From a checkpoint of a small transformer trained on Wikipedia: 4 heads of 128, MLP 1024 tanh GELU.
Each number is 128 + 24 x the weight over its row's rms, rounded and kept within 0 to 255. Layers, rows and columns count from 0. Numbers have three digits each. The size before them is the row's rms in percent of the matrix's.

# layer 5 attention value, 512x512, rms 0.0108, rows 6-60, columns 256-383
134:128123125138136181083114138103122159117117118141171100131176159124141120155074140110129125123134133115123091124132125130132187119100126153124136122116126074132110135104131119091119127153096147120131115155145081134165106082142151152127166150133121108145126098087137128145131103128188103123110131130161108150113122141135096155130114127124158132103135112169116148130113109153117133121126
127:151152121125073094088138119118084154113151153143119075144135116090119170116094153094140108123161138123104129142128121164090178119137130135100080159146120115139146183120119094135120108122106137163150111136134132120134131178200185147125178142153139125130087095130115106049127136135052111148114104121131092121135158175105126071124131142131189153130098142166162119102108117145097122108150
132:134156072145137104111136120123114093130116124125105093088141060139136121128063131085125102085162096081148158125132143123104114120170149153089084107141107115110126146158136165169091147162148127165137122134139129129091174155151146114137104096130136131148106079127130155105140107137142138129157123129126134145141170149119105170119162106107117095144124122130095117097097134110145108070124
133:099111130121107135178157166129124141133167165123092117138142106107139102117115166161111141114167179154121127146119176146141119123112118111104119122141139097139097154089109112138134118132165134145104109083128127129110104070123132112132117150129148121127175044163162112104119127090112152120110089140129159113042131195114131069133166165102136128136155142154139161201138122138127163138116
124:119091099122110160120138170110116071097150108155151083132134152109100114096151144125129093120162180142104128143143132121073119109115149148120112145150106119117161133100137108135145128129118151152104128120113130152107158133141104145121135160147115083161150084099113155105125139099119141131111117158143107089127125114136149160123153146108140150105135112152129090146191117143150135135147
127:141138097120154149113117090106125169109147122136102132105157157129149089103129097131110113072103114085125089125117151098150120141145114108123132142144128168121154110104169128140151165121115145210104124112138139141130147148141121100111124064118133094127114166114152152122118140116109168068129132137109193079139116156128147162144121147124112156119135110130141154129146153075138184146112
132:136153161121132140113113129121136100123155140103121131126164135129110109174138159137093122107167158115142086118130125090130095127127090088133102111145107119112123096151137111107184124114121117152122121139138141151100149192087153094108127109118134127150106110116139137076163138162143105092108122106127129105088135121095118137135124116125117164107080124105145106111099138117142136129135
126:119128101155118139124140097107096134125106140131119112082121127131112099114157108095109148181081103105138110108148132169157135087120144154145127116161111164139163134161125096094144108101140138151112140149139124133144105129178140151123134125104129118140113123087112172170126118119147137155140073129148148081118138121142165138139154133147093129141135110129122114152120108124133113141146
132:117101118152101126150114095134104150118142098100115131129147133116151126108119143099106130149129112101120110127112166119142150122127120144104078141103096136108122134141126109154119084133121124161077140169072146132182133144096122121143127109115139097108181100124129168166116119089114139100133147101137173119065162148113118166120094093115134174116148096110135076083148162134103133121147
129:137146136115133136111134157112101153152125125117134151116147149220118109136113154167144101155148140116107127141140103136104201138102130120128122128150131150140175136110123110141141119118119149113133094089184104110185123115108113104150184094129137113135107133153166129097087131149144134052133108161123075110161120129116162137150127159126086127130143134103164137141124107121103127130121
124:108138171124111106125134130127130075115102106120147126082102116112153062122115118153130125130144144104121178132147093156147149123164122124088122096102100164119138137139120144143102112166130134167094111177116096103128094154085157062124139080125110129116150149101156142161107139126059146117119111094084159132059135131123086098144106138114161112151120142105114131139117120090105147108143
129:119119133136151135109115105086115175102125140078124164134151130190112077177121089070113121134140141124137110138114107128142157128099115118130078136145145146153100133129138150155138140123112126119092117193077108145157112121133164104132127093117139182135127155066174161139093102123101118111154134121117144117128156152124106136144113119109117102126128130139099129118109132110127151100116
124:135073118115115180158109160114131097113109138130152157133167110102126115145162161143117132142125105107110116115145130143154174124117155128108127091139128070144119112085147137112135150128128105112091164121117114123112116149065129122120165196126112132153195099088124155128123129096130137144128139095167124124097135135150117118129073142130119138120106152146140094112131121111119146165124
126:111139118125164150113097144137102135092117112164135125145123125099122141128135111183134089108121145091132167121103156104139121142083124124159143114150140108132135129138154131143151119125167127098083102126158203134131148117100092116149148118143106152140152127142078130111140145106129143161113110127098140144152119127101115133121157130145127087130153118127142065088139113179107140159118
120:088131111138157145134107153126125154136129129097161130151139107142168139112144127149134119107109122145105124121131070127136108125107143148137131120125156100134175128115142133122121165121151102129135131105109156117120115120125078135108147117123091132144170109138092163123113098061121106129133078118098113125150117124162155165154082104131126172101138149116163120174120163084126161118127
120:133119127127197066171164115112133137105122094114115116163115128154149090107133159137138139103111117146113118116108115150160124124178093111132112123111101113160139165091170131160138154106166131100156143151149134120102145121115134139130131112138099103120152125122163169138133103153151141107150148123111102117137073139136161125135207114101139134106155122138091118144150143129140145141103
126:120121150133187150162119128110134153117132101142135124148087113106116146135151128118125164133117140153124089109114118108117140119126110121146129187147138155117148167092102144162168145120144115106134164106105147114162104153125128116107152108125142153123130169126082122189113163135081140094110138127121113108132134144193126131144137108133117157126135135155097122111122130146134109110121
136:138115093136116060111161144095138151153151152144125120128136080126087122162111148118149123110133067102103152106104133098098137121181141125134084152127106149145167118101121117119120126116168119167134122093103139119127159163177180104078135121106119117153164150132125147133145127138070147045178109121125164096124147139149156095132113158111168113121113141119153164147120123166149145108120
134:126114152125144154146169160129143158118183166078126138178136143086125150095125205180133126136067111108116141138132124100115126122161132114116110159100154158135175098065128095146101142122134127106150132148110136121113133116168109103116110184147104085113148128126169128153162128126142125164102152144075112142118137132130136106143107109113143141115097125117117154141144141091143147124132
132:117135096122116176092118151137123165154147163144103195071112068098105117110129103104111111170126165106117108106114128131134114146154095110120109147104125145140153081136118164179129156106161114130122117135130132112134111117134122089113141139143107123156118109121111115155133121122128107142073131117123138093093166113096088114144131105130059124120102124117119149132099122152141115139134
134:138166178102164108100147158161111152120167105151133085129133111135131134080164145123162179142132118089132122110126125096108118110088161159136119096151117133122137147110157161118151126144155119099145130130138090099113156156115134115137109142100128095132151116122117136136146110130096154155181097113166122092123120120103214141126143139113123134138114121104114127176124134152120141169086
132:152125113126102133166116097146136145165161110112105139155143087138133185143126104118112160160137116114116141138128169147173119126150125133118087134125114148127117124127115143157142142139137130125125133126122146133125103091128137104124107136153098134134132107129145107147149127114137143158160141109123139145124193154155125125113118150090159114113120191100151123101152108100139123145111
131:160106074146139133152179112133137136155121055135112142169121137159143148090105099130137146153118127146146143133118159147111110168168128128145162107137120121119157134154156117137092111096142129119127119097109109117129115148115089163131114119123127156109160152151118124137104163142104140118123135131125160193110103111154138188135127138122113109142144148129113089097165090096117170112136
124:165130072136158181118117106129136126125121135170124147117130132116118136086157130114121100117107163124154109128144148132141112136111119139156104131159121132141111131116113098101154128109098125110127140114133138115138134090091086109079105096098121159144118114134132122150150119102156154120121100131125134104138139164103111070120167153154182134101133143112125127142101129110108144111167
128:157134120135146107163116119125151137110119134133071108095120131082088132144119142125144092104140093147133105136068133144136112152118108133095176183119100149126163133094157160169145110137115135147169109136070083135138106154164146165101167102101115110100186124110176148126123181143138128128109096122130154081142100163156122119133134137117122104152109136155131173104142114155154110089128
135:097192126142136137094131151145096103137119142100133148046123094143145145084127113126123093165105087093092154130099120120132152118110115130098147151118133104141164137089102119180152121119133090114158134164155113127147139143163149114108109155156089123158108110155207109120142130137142136124152105106124142086138119131118118143128071113122077133101131154110157102136183135133127116130117
126:099112114125137136146108134166154150144123123132130141173062139080129152112166120141132085110111128117106130113146116160144124141112153146135155129117130095144157131119114099121084116154155131115101101166107151156153107159140147164109133129131115119116124164140189108154098127132154122109137126107145097126161119152108089130134143147152157121146126153128106119139189085103143155120131
121:136138119114143129139175092085129085140149144118178120112110142116118123143113158132142083171126157188111137130137137131131147149095123097143132124128150107144125129101085118135131102097091119127107130099061112080116133134164102136099081097136150127138111127139100130152097101130100145087078118112160141120081135148104134090148104174143127115072155159126159134136132146132116193103149
131:121101143140180109132118121145133104121137128173139112075106089131088108141101125173124144133159116138158115136120141146111119091094120114107145101123128118162080174129131125124154134085127133092110151120161143135098124140094157120095163083114137145130149128115162145127138180139133142142110150114122132150195127130156122133142130129167056156124105154108118126103158120168096150171098
138:092106123113109145083124166141115103125162076163122113112121172106170126126137152124150096099130112131126087096110124098134112150110111141140130136106121134132084121152127138117134105139106128148103113124088104154100137148117094123121118181156096099154163146112181166127142161150165131145143137083155137064079136128174122188144115137106085105123129132139104145134152134145150101132109
131:109174158121137128168140096129128133119132105140171086084084158119150146151108072116134108123107154120143121123144076122137118105057159148130129109115132110135147145128120118116110132119121106130085151143169094106096172177178117153141141156091164107145110153148129119120111106116135103149178133112142182111108102147145104140144138127123152085133146108129113095131129140135140116114135
125:098083108106097145146113108115155114127103149141121168129112150113113096167084123118124110102178153123130156135118135124125190091180132123146076121119139108124099112143121097099134135102090134137133161154105156118119118107095126122104122130101123110151137126106117135137114100079122098116155144139102128083145071118147159100152121170137114179100157141149138129140095117143132140110128
125:090152151137139121130104144118118135113135102122125111143146091105105149137122155119137110121126108165125119136134087160094118172133133105101154058131117127114163131116118089142143082102141110173141133151132087141152093103155165139119140127150137101174128104171111102097151145107078133067102102103151141161139096159110137113127143137107166145125137130116131131124151126132129153133150
128:144126115114148130150157144135146107117121108128124114106126097094148154160155177162119117078101128113102116143111157167145145121104144110122135151155128113129156099144120134113107154151127137079135108144084121114162154171148138131124071087137133137133103154122130135138133123128137129151142141115134100086173091138134147130131132147121130123133140096108154154095105122132162133179134
128:151138108133113129116094116103123160123091127120147142138178114102120120138127158195115097095116145128172117124101168111134102126106145114157108183128124178113105118119131084147130106137142132103125147151144128117116112112080163145129116122125110127128133121165154139169116107126132119140137111137117146103152127077129156144124128175143131080128149142114123165093127133146115146112147
125:150149148118120117095131121092140091136135142127123171143147105097145187132142162108093103130112113135131135130111108115101061126110159115169111083170103127121080100093089131086128092157110161166125132127115140100108151136154133123120134118150125085122172126109213104129117151147149114123134147140145144094113136085096115114143012147144115111145102143131124125159120137137130125125124
129:104130132125123160132121155146055132112117083144098140128165110159114179126142124155111169116174147133126127143147125147161110153086135101171189097141109078144138119100134127181154142141169136164101139173091117115076114115129142152143122160133100119139149096103103114104124155137151149112138177125142150148119088124099118123135100140132131094150124127116136162114153112128117148126102
129:127100130179123142108076117162149158120130155110097125169131164131139126124095076128127082106141085162125121110155133093121121142121089114186117126120129108137131136146130098104157136113104137201122147135106176141134132129159131138136119099142120119152092165122081122099099144145155129136083160134134100181191151127155058160125131165138152111120119114122110120097134116145147168138104
125:146069133141151147123152126129137173162119106178136136121138150110098166112162083145123107098131109107120112135215126128158118133139123116129179135119137110130115128138149087074125140137148112114130139137125118131134105163128120137110122058103107080103113150087148136128115114129134085137127142101089153106147094162167138075119137134139139118118067139119174126100142125109121118160160
125:119137117111111086142152139112143108108134110083136134173163148181136157115195132105115142098155068114123106160133117164107087135126134116134137153141104108121105157162137108126125161133146136105161132082142129131111122136174145156167134114100128160091130163139049125064152155108157140120137139100161147101120108132117140143127096136099158100145106135159127168131118124102135155136136
123:125140121121148124173152144103105128111126149133138138135168162157152134100137101122117146081116164100125112135118108167129094142117111183103171142147099132087120149099133107163134146143119123149153112134116133123134134139106146152141097143160133160129090119128140130123080156136142121108102104128099155123130149153087100147133177110116133109159118152175125143109172120132136146146137
133:126117189124150159156115162108135135144121177124121157101077106080164120127087144129127158113070117097140144098098145095109119133117145146146131147128115150109157071104132130135120133139101127123197118132111094164143115106146140111132146113151117148117143113101126120175133080119112114089132122136100081129116143096123126108136085110125085101119111130137109141135132150140123111152155
123:124157176124138166097151107133136099123159153137147091174155092074098180112086123110101143133169136152127146141084155148162145101139102123133123116144118141136089170117129154158155084109150113159134111131091154132112137143134108145154123143113123133143083116121053107092156123135089136134110099153163110207126137102115145111131167163103096171135111114147115112120122111107119093128126
120:130082142111112138165121113110159122142108161089119126149126115118131117114144110130105139149108121149129132144147144134135170121113108118129140159119090122129144127141083085111143125136141123163121113108149158132138092074120129139094121097121084126134100114083109111112149097122130109186087143128094105073095130132161114124144176163141143135117119142149129129128137143153114151093091
137:135096103137124084155121112170142153119109147113121106114116098124149118108135123132089125131090117098159149111146138135087132100145127140123174126126123153149151103129118123136102138150168119113118106131149124150131109115127158155113141129160117103081126082169109110118138130121101137145106040144104109110139185126130122140103160104132129129107137154182118139133101148122127189118132
133:162138132100196143101116143102121116116104147109150168106123149141093135158111181116134130124136103107131115134185100085127180128118150136117154118100139090125103153099073156158150119150101125135162122119182135101129128094115101079110170090116128168131131106066102119095134102115107126102081120142144137139140126124099112123135134121154055136155154143134109131190132163134128108148155
125:183117094104146124127131136132126127152136101146158097098118142146118132137071124123127052106172108093100139149115135101099191134165121132069113168121118130100155132113134138107117107112113130160151116114172138152153178127168131108141158086119129115180180151108068116115131124110109128118168115117174167139179158135129088080131088147170137107115120111106130134127128146118143079142138
130:114145110100149115162141136142141057146151122130153151117122118141159163152080136177154152141130122107152112133115105153166087151095167144116129111140136118124098123127111121151166154117125122087106121064145113132105116087088126145161111120157165130104115142165100149163135110129142112108150135133119115133098117144101184096120195138124147121120120159129096169120155133132142078119130
127:115108102133092111135104125161147129132106148129114124161108110185178115150180130116126148097140129089155121143122071141146075172105165121112138138152126116135128098153129141074108151117138109094128099131118143152097111112114134134100180121132145163112140119167089122078125158100125165126194119118141151120132125127093141152127172111138127144168140151122139112114150132122141156086108
130:102179136142106108081141122093120120140103121117172126154133093122096096097076143133123111132103143151120086128128104154103125122095125114158107135144100155138130131104076165107106130125106151137129144137156106121128159139135108118095109103141123133129175112151139151151109164148134112136159107119173074156129133089133133126115095161116121135094113151133111138095121145173136127117153
137:157111106122148134083099146112132122131117089129162121114145159102132142138176130154144145120151137111138123159147155100109123121134154126134128143120147093140113113157104187118100121108101137157092137146105110110159153147199151107091130114159139115115119123130188120143094155151125134127119181115098160105099110135094116146122141130107132133119143131162175144106150115149128106137129
141:144127118125126133178117132110125148136128102145102153076124130105147112093104170100143158137080131141124090129114147108139145134162069127120082100111132110122157140115149109141150122138130129102160145089081099117084089126151164170147131152121174056104101106119120131167115133137152094164175134146129100129094053141181108148124157133141094129117119105108134144100132152120130105149108
133:086117101107127140129110119129157125114092128143078141143155104145087138164165115113119095133163185134126104141134173130118116139101152091154114101103135143118114125121131111130130122129137109130113129121131166066097082116138113130135125168127129129105091158141137112102085130111147094153181129151135119146191141141093085166117165130128151113144133121174120130114157116165152089099123
126:101159137130143150153118111123178105095117139123125146152123129100109113104121132162139111159125162141142121126121120123091067121117125115109123129133117153121152095172156088148146145133131124109076128150094127138111117126093117151128150206166171084125109155143138117178104143131095163131084107158113138150114157086133135167119120082120077136122164139148098090136155131095136086142139
120:150094132126128104141147146122104132112131145137108131125109087140087148138145173156136107177135102135149086128136136088084123132125128115098129134124101111142112150137135126144139115118135114156129120140111150142084130155185114112115113059160120162085123150109100131123116102094103114124117064109148134173147128128145084120142098108131070151098144117121164155103163134116121172126102
# layer 5 attention output (transposed), 512x512, rms 0.0209, rows 6-59, columns 256-383
134:120104145102140138129134131119127131174160105126102135090104117108119151112093153118145109121133144122118078096158113136136107123179114075160118166087150135147114145135124088110171112138107084165154138087099180126144145145105085157107123113091140149138149156127148123115140127118102127112099157149105106144139108098072121138119160130118133128133132145141113115152105136118136163114116
121:137091136129129113167115108184111122138138125140081144129124068150133117122127164090157146109147099104118119124152121104141150112133106135141116151122134143070138121106142159125157129133145143104157144108085161122065115148129107134116153175134129145145109149132125116137160125096122072149122101156152152172134146141107096126123075112098170140110130124101135092140137150095127127140172
141:109165132082099135147126120157139124136133089107093148124155148141090144075127138142161152160107110172107136138092113108129125123138088146168115139091125116112157150101121160145097109125077104135145138108148162147139140137132128118130161147116127114080093128125096100178160115123156100120123125125103096123160129100135137114146136123139138144097129155119114128161167104145118127143119
137:136142116140139132137130094134147086107175130124175076106130138148161092121082114135104112144127091126119123079143125167131157093076151116112198134098163115132146159123117124092112163158168105080132131128171120134137112140125154115115085099178143144127083125133136147153121134143157136166121133129130119145121145170108111133116115165173155092150114086117127125145135098118126177156174
133:096128132087140157136162145107115135139134110123155113101089123185174099123112088131097131140177127157135104125154157114089166143152160142133137142107115129101127164146123124073153100162102168098119126139099153095160094181120146164118169146142118146077116146137089141146134152121114108129118145123131106104117128145099136147149133121134149148142151124124126124153164135077128131136157
131:081146166101112151147121128143134151107151136113169090119130125116101119137100131157167093131115121133132160134157121089153068102137134118134088116142134158131100140150129149101128124124084130170165105117139104181117055160122135099113103127153104137134107136103136153090154164144081109116105107118101130163131156140136127132138167156114101113105128108148155119097147123100170132139134
134:094183142155142139102108147147091118147123113158192147119077169127110115142153109138133129147137118127130145168122091144124124109133126109163131116134129093103122122154193128127116119148106131110133161171158112098129135123067108106155171077181140127149154135100133109092146128128130120094135055175117127122138132063115120151116167173129133139126075096152138139137135159093119162158119
128:120120122131127092135136159113121136125159094125117134112151089126136124139140128113136109106196126146144145112081124097120122119083149106121111144119095075084145171140106150094138139174146128113128104114128162115118119123108138123090135150119123124116138104104134112134089158146179099091100132083141183151105144110153142113111142129124114148143152183088127118084135116130123117114049
142:137082145096156166105128119129121116107105108090136131083120094140090143100124154198098127120057129131127119157098106140113079125130123133095125132122143100110162085112155124128136151103128111126158131104143104105121089138123124115110126153118125130081124116142133131131114180166145122118123159115120138103082162156127110161135149153103182069124175063116128137112145146117119106119113
133:098120117137126113151155140147128147123144134113192121137170148103085130114150131128124113143148132131119160153169160140130164116120140112160172134095107073092148107138109150126127144134113135082129113164175142107094124159098167080117144133145110125172151120130140120131122130110129139136108109179138122117141175159121108137129134092166114174116097146108129134140072124101134141153103
135:070119153123181142135117129144165162126141134124107185149134095100078129132114138132147098105066137131090126142114124158157117135110133166128148174099118119136142130137153179149141110119136126091113148126145136146128140118174092131113117167149168145141091102113128144078100105099129152120147133162128136142145109164104126125131151129116088131130156147110109139155120133111118118158095
130:086156160125130112085123132169124124128129131094152171130113119105059128116106120110131100151107113118106157131121060164117090180115145144129121127093089118141081125134103153087156129105089139104096111132133143116146143103166157115154146150100136117093104083129164131119124122148104150141119144095105123115120097079100105123108125150160136113113113110105117157173105144104158121133077
130:103152154125142178102152137113108146150157141135120124117147074128110132101106112140148094165142116150141101096131182119170132133126128103136135145085109173152150137106183208149110119175148149130107145108134127156127153126126087166149130136129108112093099157132126121113152115116160111090117126132131111125137139100072107150143121158114091121126138086111116144128060141135161116128161
120:140143124187120114142141106122103119148132162117107089131170124151103069129133104124090140129127126139137164096119169135145135109119173136107126119153131151126116111135154141108115109118160157142161135136117109122153147128081120080136124132169142135155083113144146167137130121158122139112137114135159108149098130078134111110128094114148132106161145106154113125132144116086132123137138
117:133121141121089148069101124146119169123103141169150095100108137137146144117146098150107132170128118128121155141118106131100113120131176188112128109129149137171098126111108152161158078153176130159138115139131140112150162152148123096136106087113093111134138100145145093129113147138134145138088145098150094099143143125083132131144110143147118123090161088115114130094095107151126126133149
115:152170085136103123108135102121144128135123131109145085180137129166138140134173095104152127142140132198129139155125112140141108155132126145121137135129090139166093108123077109092126160132147141153118087124127155153131154180128170127126120107160133112127166101098100117130121100135144136118083163140112176146095128152143143131124137136142185133130119081121102127109133138128122143143145
130:128126066099128135115146164145138139094160159152159104147127126100108094148148102104155124123115109105134142138143105130124080126139115140141128138135121135129105143107138087087151109109155153142094117158134111113139144094127122100158092119172127099166129169124121131109121099134088144142097114135152138119132151121105137135096127160090166129154169096148107112104134139130131130108162
142:119153110162137146131148129124098119118110116107172111113174050097122180122107122135130111155119135154107141183107117111132154135128115174090166159137110142119117108136110143127138111153145156115085108135125152069134108141159145102129114192146150137166088128064125119173120124093137148143132126118130175127127136160183135114114145153124120121139148154130147126133144121119139109132142
139:133110160117118176140158132108094117100106104128144109136112126151136145135133137149110149141135124127129124185146114149124139109164135133118116101101163157153106119135127087172179124149130128163106116119158150165122107159105137132152126100120167115099133155121093118072141138140097095154116123140129172140130148145104127139149129109176138089103103099113119143095135116139163156127139
147:137152116152120136126183126152104079072091088145162131128128072146180125149135135157111061123106110152140119105131068132166121130147154130149107146088160094152104127126180171139117106142105136132150122113163103095165157133121138132141121162162139137126145150108121094137129159162107113159121147106135126079142138116099118100120105148101111104139105110159156160112110167135073144158114
141:116154158139134138124145097164164127132125117117143131129105119157107113115109126122138091127116106131144097172138164129086135137124119144116145129176111147109099120112077111117107130133130132098126131135143121155129149169103145171081147125136187128131103127140117135106135108111136107149119189101119148147151122162170186183137150100116098124105075092104127137131116108130174166144130
136:114120156082134117114117139129088137126122097140123139118138073144124136112087136138123130164104105122110139129150123118131117113143122115082147146126118122132085179124161165138101154120131136114112126090122101164104115128112103103142162111124138072075136112106126142110148124155109072149147124089115118128107119171118111134110093123122118109122103088110166111129165121124145130128158
140:131139097099131161119149168109147123161105163121101075119161125176108122114163117169138149127119119144158100162133165130143096130173154144147134124145132120126132145134121165134093126117191136101091138095120150172112129126143128134118145129133134124134127109147129167136141075115110152132156147160117116110115187135141184139137121094140084103133173156118126121135112114074111081096143
134:092139107093108086143117121140098109142123119098119119083168105093106132121086141091161140166172103133163131176127107082132101131114167116119107111114152105135136127124116162115122148127117178098145112151154138142123127118151133147100126110151128117133138118131118134140115143134111101094151158163129125155113133145110099104141135134156182107132109147119126158137150108123152177109126
131:114090126117130122173119155135111112082137179113112127124131100109138122098121154143142118136153097119125125134132146131146125149116113071122127134184101092112130131119131113143156122113129134133100150111117138137094122148125121110131149110145100142122112148140148115125145153111154055107153112110146114117149135151118143120109103101123115167108158148081137082113130150143162144114121
147:074174124125096140151156135147135145092116077117120162095140109099115108122116127131124121122134112113120171105101126093133145101110139126145154116125150164123106121135110136155160106122104101137114120121156116141122138173114131127104168138151120119138136125150141099085151157147129088162146127147140120082139142135127157125122149125087133140099117122131123089123125142119157200121107
124:078118099191116140143132147127107107132147126074168169178122056104104149109144117123155102087123128108133139153147112130135171139121164071130108125161106131139117126141092140101141108129122135135110126125165144114102123172124122139105097158099132137138120112097151169138134164116137165152146149154121119097106102176140127145128123131131123131139164174120101138165105120086131126116093
119:078146121158107144104171149102103133132103098112143085101116129086123157113133104118101158131135126139146131127101085129129148109081114113128118121090116102094113134145121116121158120151130177075126123126152094152119136164100146105124121125131126142136102111137182115162110142091140137182131122148103135067144151105135139134126152133183131123117165119138103133146133130135143142103084
138:116176119138127121115090172130146113123172117147117163175115132139149101101156123072117100145116131133136160111158132080139136148118139114098116157171101142114139163127175129118084142104118119157136145166154120143120134121101110109158110111116130091106126149098159105116133134136114133136127106119141160122124112164113144146126141132110156121140137095135120162162160170101125107131126
139:159135125097153152133089144105126114127115130099163122060098073126175084112124110165125149130140144114143112081112126129125144138107205110141138109097169121119154134119129117103155103155111143148104104135143138094149113130107093139139091150110139164118120129138094126117180126187152132150116151097125124096104059133107148153118127119088139120125143111119156073108163163172164150128120
138:153097141111090150146102118133126099098107122096091138144120160112110139139103119151155096107129111141093083131088039121115116101104132172141102159153101150138105132130124118125178081154120148071158094144115153098125092147145122170100104157121115134134121149123157135136135101138152137101153137129137130142149182098179104147134120112134142133151123127123096116157164143188135134146073
122:109133131105141161084126130141136132106101119129132128114101113157125136128122129131107091130135142144143161121110145159128127106139073145107120135127111106089162133126156120105134140150127137143147150178109113145092138077129138149130124138112068159118134154125115104094126122137144112122151094121140083094136161163125128129145149190130151143136155129160109140126113145123156119152173
123:093156133108121156116124128128117142116125120120157128113143071100174112093095147129141133148111146130117103137151165143146114145114107137120153126104113146127128148111088130136114132139142095135080145110090143142120155145102109133140164136172102127124149155126145109139142100128142108140114134133081109096134135111091105143133150130112141149147140140106143097117148139136158145073121
141:171100153131161147120090177087125158105142154118107167115126078112129163125157139131105112114123172147143142117098167169142148130122100075135112128142127151103111094116124157119151138133145129123144136145110110145119143126092111134116165124125133139141125131161178137132112128120153096124117159097117152158130142109172135141154115150104146152134108121181110131137128126125182156114147
134:170116116098159108158138145146093116096137110105146123099152150122097133086099142113112140144110105136150101151125129126131172142120143123073115160151128077130169136124114119132109172094127098105121119128129127149127133103098123128136110120155111129122134160157105162152129121155140104116099088170138137123123126123154127126132155087117165147121131077119129107133136091136125133121116
135:079117149119099151132124137118145175148118110150113145132132165138155165128139141108114144117133143112132107122145106106174144074106139131136099136145148161150158101130147123155153137134131108108138126117121142161131117149117072142135093104132117152119127115114124152142092123114104129086164097106143167159142071136133113121106175123114084119117103125172144144146142134122154099100123
133:116162065107152171161159119123160141101133177104119108110125148156107121109114112161150136103124148140111103100130158150113164086137112149142113137175096117170102148123124164115102128126118151097061103109128122108171151153146128163098115101188132108080094082128116178102138086088106149102130145165138103076137150118121158126135186108156120129146130096157125091162104136092169130072134
128:167142128162112085130120130148105105144145137138163126141097099112136117116142108121151123115099125077110115118143153152130134120105115102128106117190090144103107149149113110069140144152120163144092111144097108072109108114140190135141155117114083112117123118167166131148152143166084147123143064168115080120160080093091134124112093146146125108149121142109148113165098149118158122133133
126:139098113145173120089126138125150151147136127135117181122133086142100116134152134165141094114156128104101103134159116110141161144109131131137079121159092147099165160139146150176134077126178136139092126112121100144118149120107135138128122162133142123113136110126145163080152148122131135094105132105153137067125138157142156174169109133130143127125132121095153138136113126141175159116072
125:191152131123097134102134117135175108128116125151138145122070128141104155081106140109134132136168146144154128121152138138160121127163128083116107143163132108124098116101152140155091109111114116137103096156089126153102142159147113152118130162163115122158112121138097100119099071134136104136090144105108118162114140164119129147136127154092134144095076173150111100078099145134164115081156
127:138083157089138161149130131187099126096122154149113157121127123129125142096115154136150155143146135136121146119133135122098135157130157117145128146112165122104122152139182094166091116098093151104112138131111123144141106104187163144144143155131169091116098143135150178113125146132073160136181139163135117104132134104130116145097104113112144127128161129140101143150091149141179120096117
139:134115144091135155162137131105107164121115117146164123077150119146113122111159151147098119150144116114122139139089128123113163117123088124163104131093136161182126158135145118109143142104182109119148129090124167110149148095126130089096172142141128124138150164139111112120157164144103119108078124133118176111146120135113149158149108137099112145096125113123144132093138099154119131128146
134:163153190145116137129095149107160136153153100129061154133154098150104130076121137088109185098110152167162131128109122138141135097152104138138153160125134121131137173106143110079153151141115098102129124131088121139127117166096119104097125141206137122129119116116141152138111078137105131164092099130151121130144142113168147121115104133127105141137135146122083086130067116108131095134165
123:087120101107113108115170148095135142117137121146118139160104081174156112143153132094132149125147141108134162056133117121139141097102103098095074120135108129088145151130119104100117145177107101171143110131163124136110151136158124140122086130124101111104121148124132162076145125124122146123125119127149095136134108124100151109124128139145118096145112136112115111102123105122135134109131
151:060062105151136115184125111142124134108109138180128079192142153119102145143064133135123133149125122122113058119091114119123121139121118114095120143137121145108113136133103138138098090161124110168144151102123168153107164108134132130104172136090084104131124150150092113088127101091155088148114131101117099127133132078099143081090108102174158120092167098127115151154144113126103170110122
138:138107124109125087138116143161164142118123108160066166096170156124140141123123143115121148136123143139102110120132136118107126148097136125145100133084169141118151130140115065157083126131137168106124132126116170190138102138123135130116145108123120154118138125150179109101136143122137127115111152111135108136155097120123099133118119109166139105133083132107135133085130117138104139140123
124:123169131129104136103120150110130188140153093092136137126130106119174156173127129146105132143133154151107094102135100124120141091140119141148109145130134136100125115133143110118121114175143127154152134126133144146111122145138105133138186141107074110140136152139115137142174151124120124118143106126131130133113147152142114156143149119100099132120117156114122098182218097096169134130132
137:147131122112135154156103131137126130134151131104141089133171158114137120075108141109110126152140131116127195134126126109106104152142145107098117126112131102155120171127182090130123108090126134132150116112123103141086106119076118086131088102154152132139125149104141143122128106172101172159111183116136112108109184153120113173137130121142133172125125122123142136095137128133160144106109
125:115116178165142123101107121139095124085101166118119119106113133093101142161131128116114169161167128141129178136154088135136099145170174168120139106125129091118073139144106151157104103107135107143127152139141149152119144123138128142136130090106135127130152103119116128079080128138138092111162140105128107117108127123143102110168150157168091140096125172148106122116145092168132112112123
130:068130125125118138123137133089155154089142114156142181120087101125099116153145102126117150154131149154098094127127092155112161123137151158115119160139133143112162120130102131144145127113153094168142132139125159132120148115152095118105115101103115164093158134138094126148146089143136159104129160156093141085131090108132099141093144086140130161100130137136125148207146125103130107129116
142:116107115091145105132165135168120124145102139130085165126135109129145106148132107141165153131095111097092110172156134132125106124139143123110158125155141171133135114141130125136190098121147121144101177096124110165119111104160122100145100125092149173177121103118206133128134163115109114108123108131128066149131102160098096166095119147135127118152112126111165106097119107137116129113175
142:162109043117124143124149091135118078122176149074141119110173121113144096127165137159132130160140108130119156132155162103144102179158107096138121097128169176073129124124117095126167073093143115138145109158147107126135136118114119162095121146131156168108202122131138117124135160122101133135123167118094157160143182191109162139122095140126143133070136131118134113141092143148152128140122
145:128116150079107135109160106153084103101154135119108086113127100095133117130121125136120099150119140148113161084131143156171137150109140104134116084144139131107130137119096104141124118123057153150081109155140099137147119117155097161122120151142137125076113124109119157142088102154160142121164159118106118144089094122113131108139119128147133097119157159131138110102126160142095097122124
135:102146132129102144138130149077079116135114133134125128158135174095131091146099107144113151139084113132160150118121191102147068155159138121121165135103110140164121097134172134076141129118091141106101145148137117108175147152156113126141155114128130146128142140118125130137130144148107111149121099126119151160139090152109110095146069114106087140125171133128143113109068123126105105097117